From a checkpoint of a small transformer trained on Wikipedia.
Size: width 256, 4 heads of 64 (1 for keys and values), MLP 1024 GELU.
Architecture: rotary positions, no biases in attention or MLP, attention and MLP in parallel.
Training: a variant of SOAP for these matrices, 225M tokens.
Each number is 128 + 32 x the weight over its row's rms, rounded and kept within 0 to 255. Layers, rows and columns count from 0. The size above them is the row's rms in percent of the matrix's.

# layer 7 MLP down (transposed), 1024x256, rms 0.156, rows 381-405, columns 64-127
size [ 94  98 100  99  97  97 102 101 100  98 108 103 111 100 102 102 103 100  96  89 106  94  91 103 103]
[[114 112 136  76 104 160 103 161 132 116 135 108 210 160 149 135 184  92 161 133 130 155 152 140 147 165  35  78 104 151  82 174 189 134 138 150  96 117 130 199  88 227 133 165  60 117  83  90 116 160 141 163  44 129 134 172 125 137 150 135 130 180  72 182]
 [222 112 182 151 144 167 132 187 130 184 171 172  65 177 139 137 185 100  97 105 107 148 100 147 119 135  99 140 114 151 102 134  77 173 153 141 173 109  36 141 139 121 167 134 163 127 137 120 170  64 142  94 132  68 182 209 129 130 166 115 123 145 113 107]
 [164 112  97 171 117 121 128 112  86 164 166 140 104  87 120 109 143 146 167 108 138 197 115 115 170 107 102  87 140 135 138 134 191 167 143 173 157  72 180 186  33 117 151 134 155 152  93 135 121 140 165 146 105 164 115 190 157 102 193  47 100 116 136 112]
 [122 123 141 126 103 149 187  84  89 120 127 112 140  66 128 171 125 114 142 124 121 113 207  95 133 146  84 119 130 117 121 125 154 116 166  88 132 140  89 102 132  98 114 121 117 149  35 167 138 139 164 149 119 150 109 172 139 191 117 115 116 113 100 161]
 [141  83 139 164  81 154  91 113  76 149 119 160 166 134 127  97 140 105 147 147 142  91 133 110 222  59 139  98 167 174 186 116 118 126 122  87 152 112 156 125 186  89 182 142 114  98 130 151 127 119  63 112 123  99 123 128 110  96 104 164 132 144 117 107]
 [108 170 137 167 135 167 145 100  88 109 146  99  98 111 155 111  66 105 145 145 107  87 175 145 163 155 102 142 192  92 109 101 148 169 104 102 127 195 138 104 107  86 156 130 147 153 148 142 174 132  90 162 126 133 108  78 141 152  96 135 122  86 143  92]
 [127  74 114  72  85 106 127 141 164 180  87 156 192  88 114 153 106  78 177 124 165 149 111 119 169 140 146 148 105 168 141 152  97 112 122 137 179 176  58  96  83 161 158 102 139  68 114  89 133 177 109 154 141  85 105 117 182 121 147 150  81 134 151  85]
 [160  93 112 117  95 141 110  84  78  96 157  72 171 153 115 118 109 102 146 139  97 116 155 148 137 108 170 148  97 104 116 169 114 153 113 162 131  78 168 134 132 152 110 155 137 140 130  71 120 135 103 156 111 147 131 150 138  79 154 100 145  83 140 123]
 [132  82 102 142 127 147 136 102 104 103 113 148 105  74 163 131  85 137 133 136  77 138 133 188 137 139 158 100 176 104 115 158 132 126  65  99  97  81  99 109 136  63 154 136  88 149 127 131  85 108 146 165 125 147 143 133 102  84 112 147 155 136  96 138]
 [136 117 112 120 142  38 147 154 107 105 112  98 131 112 195 143  85 125  98 139 149 113  68  97 129 117 120 125 179 114 223 138 153 110 104  99  62 115 169 156 128 134 138 148 109 159 134  59 175 136 110 133 124 156 139 156 118 119 145 131 146 135 141 176]
 [124 120 158 142 109  98 118 188 168 172 132 110 139 116  68  93 129 167  82 110 142  93 149  56 142  97  86 149 128 146  91 100 102 105 105  91 147 140 100 101 114 149 127  95  49  87  91  88 147 194  81  91  81  75 131 138 130 144 208 110 123 117 116  84]
 [154 152  65  79  80 120 122 127 208  98  71 124  21 113 126  90 145  95 106 126 118 119 128 120 175 104 147 139 104 132 106 159 137 117  65 107 163 134 146 154 120  96 128 151 149 138 155 182 142 145  95 146 124 104 144 120 123 136 120 153  54 113  79 127]
 [146  96 122 125 140 134 187 173  62 107 124 107 158 131 139 170 134  98 143  93  97 173 155  95 148 138 118 115 143  79 186  54 132  91 100 128  93 148  97  99 129  59  75 116 117 116 120 133 133 106 112 164 116  94 132 125 137 149 115  94 175 165  97 142]
 [123 120 125 144  88 162 120 134 109 124 170 109 138 112 114 123 140 147  77 101 163 118 168 108 140 148 104  54 174  86 140 139  99 150 152 133 136 160 140 152 100 150 161 168 163 144 164 139 154 171 121 114 129 192 139 152 137 117 102  99 151 138 130 153]
 [136 107  91 141 157 108  31 117 137 123 157 111  91 149 111 120 167 157 102 132 122 165  92 133 111 131 137 137  74 113  83 183  46 165 164 151 203 108  80 119 149 147 119 134  55 107 208 163 114 150 157 127  75 164 150 116 120 118 137  82 172 137 169 124]
 [115 120 115 150 121 134 131 135 152 158  84 122  97 165 113 123 174 189 180 164  87 172 164 122 142  66 119 178 127 117  72 132 142 129 122 100 173 106 135  79  98 102 171  95 115 136 156  88 123 150 171  94 144 116 132  69 161 137 115 130 130 182  76  90]
 [ 74 101 155 106 127 102 133  17 115  90 131  79  87 101  95 123 179  86 145 143  99 119 177 194 107 142 135 122 113 103 103 163 106  98 147 127 117 168 101 133  88 129 140 158  82 166 132 141 168 119 119 104 188 128 211 119 123  84 172 107  60 105  96 149]
 [141  76 124 160 135 138  97 115 134  43 116  94  47 182 115 125 184 113 149 165  94 109  78 109 131 181 128 114  86  83 115 146 141 128 162 113 119 131  98 101 138 125 137  76 100 107 125 129  71  67 182 139 124 142 100 128 122  88 124 126 129  93 121  31]
 [127 127  91 130  88 139  89 151 118 102  89 184 137  69  92 114  54 107 101 145 122 115 127 145 140 189 137 112 171  81 200  94 116 105 130 147 152  82 161 124  97 133 141 125 187 136  96 151  67 170  99 148 159 111 177 110 105 138 168 201 117 156 116 187]
 [137  88 152 106  95 144 113 125 123  96  78  93 116 158 141 167 111 137 129 132  80 114  59 110 152 117 105  83 171 170 171 126  70 133 114 144 133 141 124 198 114 149 192 144 120  87 128  90 132  90  99 174 101 134 117 108 126 125 135 130  79 130 102 142]
 [163 105 111 104  82 157 164 118  97 155 105 115  64  75  96 164 134 121 148 159 139  93 105 132 112 147 123  88 135 134 142 116  95 121 139 152 182 156 152 119 111  76 151 123 171 134 217 176  99 144 103 157 146 140 106  68  97  99 120  91 106  87 118 142]
 [ 70 147 131 108 133  57 170 142 141 130 162 157 106 143  82 141 105 108 128 134 169 134 195  96 170 149 125 159 123  63 140 142 147 144  94 104 118 173  83  91 163  93 185 113 120 117  87 148  87 140 133 118 142 170 114 133 133 127 127  90 112 209 143 107]
 [ 94  92 174 155 130  69 106 127 155 143 139 130 140 118 171  72 130 134 158 115 122 149  67 124  94 131 191 141 186 102 118 106 125 183 172 175 194 110 134 143 155  96 116 161 135 143 138 138  75 125 116 135 140 169 134 147 104 164 122 115 109 109  69 177]
 [126 101 120 107 116 163 189 157 158  82  66 114 156  93 143 101 123 113 150 170 203 129 132 100 133 152 117 101 167 113  78 136 113 141 128 108 120 144 117  84 157 125 121 131 158 160 103 165 137 140 152 111 117 115 124  89  83 147 110 107 196 167 136  99]
 [ 88 131 116 148  98  72  70 140 153 109 160 114 167 124 141 130 148 130 138  98 153 164  99 150 107 109 150 137 146 138  67  63 170 131 196 149 216 182 179 124 191 142  85  77 159 103 122  90 104  83  94 115 159  93 111 162 142 116 113  96 144  96 205 105]]
# layer 7 MLP up, 1024x256, rms 0.154, rows 382-405, columns 64-127
size [ 99 104  99 101  96  99  98  99  99 104 105 104 103  94 100  98 100 100  93 102 101  92  97 101]
[[116 150 182 125  83  79  88 143 135 137 125 187 199 139 125  79 120 134 133 128 106 135 144 172 121 127 209 152 159 157 131 119  99 118 105 123 130 131 131 156  99 182 107 148 162 147  81 147 160 133 226 127 152 132 160  59  71 103 111 117 136 160 164 140]
 [109 107 184  91 115 173 145 172 182 137  94  92 151 128  87 132 109 160 164 130 100 109 123  94 116  97 125 140  62 121 101  66 110 149 106 137  86 112 112 110 153 139 108 172 103  82 125 114 130 197  67 127 143 130  93 102 148 149 118 181 145 132 133 100]
 [ 90 162  75 149 131 148 100 143 139 121 163 149 120 175 116  83 148 134 116 177 133  91 110 154 125 119 119 158 133 113 138 142 117 144 129 125 152 142 123 102 134  96  74 138 172 145 154 140 179 129  79 182 108 128  84 107  85 132 133 102 156 158 125 145]
 [ 93  66  67 156 100  77 111 154 115 135 119 175 119 136 146 149 137 119 153 109 109 155 122 133  97  95 128 180 131 134 128 131 140 131  88 137  96 115 118 151 144 159  78  62 105 109 168 115 159 195 132 197 118  72 120 153  66 129 118 132 121 143 125 120]
 [149 132  75 119 157 159 162  82  83 108 151 111  80 112  75 172  83 114 144 126 133 126 194 132  89 134 172  89  96 141 128 159 109 140  89 173 186 174 170 142 123 197  89 155 167  81 146  87 127 184 148 121 156 149  45  84 152 142 135  87 141 109 139 144]
 [152 117 125 134 114 109 113 126  77 169 135 106 113 133 108 106 122 134 111 152 103 159 105 164  32 191 136 202  91 129 131 141 124 100 110  94 126 138 111 122 133 160  96 190 183  98 102 121 118  29 128 159 136 135 128 154 130  96 164 137 113  89 130 148]
 [146 117  77 156 107 172 164 117 158 128 142 116 149 136 110  89 142  99 157 122  82 140 129 142 155 140 102 138  87  92 122  91 210  97 185 110 138 144 142 104  87 163 130  88 137 174 132 129 147  95 111 178  97 110  75 137 121  66 102 109  98 143 165 115]
 [183 124 150 176 156  80 131 160 111 141 169 147 117 145 128 120 101  86 126 171 126 108 111 202 110 130 150 145 135 111 113 121 128 142 115 174 140 129 121 157 163  89 130 133 133  98  92  93  84  75 165 121 132 157 102 126 101  85  89 119 101 108 163  22]
 [155 102 148 144 123 128 114 105 123 166 109 204 111 139 122 138 124  35  97 145 142 146 166 110 146 117 166 135 118 153  82  95 135 146 158  96 119 178 138 109 125 131 116 156 153 159 121 148 124 115 195 168  92 122 147 119 133 146 164 131 113 113 117 110]
 [123 126 175 205 142 147 189 118 111  33 101 133  98  88 174 123 123  88 161  90  99  91 196  76  96 161 144  93  84 161 121  68 123 134 155  78 179 118 138 149 155 112 153  67 177 181 123 128 138 128  97 151 135  57  94 127 117 108 182  84 150 106 129 108]
 [147  84 136 164 184 120  83 106  92  99  44 148 190 126 103 113 109 128 130  78 137 143 115 134  76  95 175 154 128  63  84 163 119  83 163 141 135 142 104  93  68 149 163 181 125 145 190 106 152 140  74 195 146 118 170 132 100 155 130 142 102 117 131 144]
 [144 142  92 160 141  94  97 117  95 138 134 162 148 102 171 157 124 142  78 129 161 145 205 123 150 142 140  94 128  80 143 112 119 116 161 107 157 155 121  73 108 101 102  64 133 136 184 122 152 112 133 172 115  85 144 135 175 174 122 155 120 142 112 177]
 [151  84 118 129 166 169  89 141 122 158 113 171  85 129  87 186 134 121 102 178 183 116 195 104 168 138 153 124 151 168 122  81 133 120 220 150 112 128  65 105  89  92  87 113 159 153  95 126 150 138 124 113 140 178 188 139  96 126 108 145  99 144 142 160]
 [108 154 141 133  90 105  93  93 125 103  98 172  91 144 102 203 137 165 163  88 144 139 103 125 124 102 188 127 156 107 172 131 132 118 100 140  88 170 101  87  88 127  65 129 100 156 138 161 205 135 122  93 155 133  65  99  86 122 137 118 116 182 113 121]
 [156 152 167 159 206 103 143 153 149 103 136 140 151  97 107 160 205 126 124 154 109 106 132 102 161 124 104 126 157  78 171 137 127 144  62  67 115 161 127 204  57 157  83 102 114 122  80 178 181 127 117 147 133 102 151 135 151 100 145 173 136 158 115 143]
 [207 140 116 108 131 102 113 142 118  79 185 149 119 128 177 154  78  93  81 157 154 166 137 145 151 159 117 156 121 138 115 149 136  99  97 147 117 130  90 167 174  84 126 101 163 134 104  82 148 134 147 103  60  99 156 123 124 185 148 132 154 117 131 160]
 [169  63  97 174 173 133 117 109 119 143 125 125 184 145 105 153 155 176  66  99  97 158 106 116 110 137  95  83 160 135 121 128 217 143 145 136 145  76  97  80 113 165 141 171 122 100 116 179  75  97 168 137 142  79 182 112 159 192 118 116 106 130 154 126]
 [116 161 151 132 114  82 185 145  99 171 142 192 138 122 111  76 189  92 141 183 124 168 100 130 106 135 126 137 124 165 148 140 122 130 168 128  92 108 103 142 144 151  57 139 151 115  49  67 156 122 175 172 113 155 146 112 189  90  98 180  95  90 152  99]
 [ 57  80  98 112 149  87 145  64 152 123 131 114 153 132 159 134  98  91 131 150 148 194 104  97 122 119 172 133 115 105 145 180 114 127 106  97 104 131  90 150 120 131 100  96 144 117 111 140 100 159 117  79  68 147  79 125 101 127  90 192 112 128 193 143]
 [ 94 158 112 121 122 100 120 144 115 152 139 164 118 133 110 152 135 152 166 110 131 100 193 105 103 167 127 121 131 148  77 157 180  51  91 127  65 148  92 198 126 137 117 158  89 205 164 150 124 151 116  78 116 120 177 122 111 172 114 156 122  92 136 107]
 [147 105 162 132  63 149 161  92 123 127 113 180 184 145 158 100 123 120 170 125 158 121 108 133  91 137 117 190 122 156 158 161  90  94 133 135 137 111 105  99 177 150 118 117 144 189 142 104 110 132 145 148 118 143  93 113 166  98 202 163 127  96  96 176]
 [126 113 146 127 129 104 145 116 102  78 209 121 164 131  68 164 116 122 137 116 197 134 102 121 162 131 150 151 108 118 104 112 126 126  99 112  96  68 143 138 140 124 140 158 132 113 135 117 112 152 207 120  93 186 111 188 148 167 136  21 139 105 117 100]
 [137 159 188 166 107 134  76 177 141 154 179 150 112 110 150 188  89 119 119 111 113 125 124 170 158 102 172 139  82 145 121 139 118 120 139  95 166  97 125 127 120 147  73 137 120  63  54  62 129  85 114 172 138 135  75  92 238 142 145 148 117 181 145 168]
 [109 164 102  88 149 144 130 149 136 196 105 100 137 117 165 135 159 139 106 129 118  95 130 127 158 182  98 132  98 181 160 122 169  79  73 122 143 163 124 128 157 123 120 140  74 142  73 132 100 200 142  93 121  82 134 116 155 168 136 164  95 112 132  85]]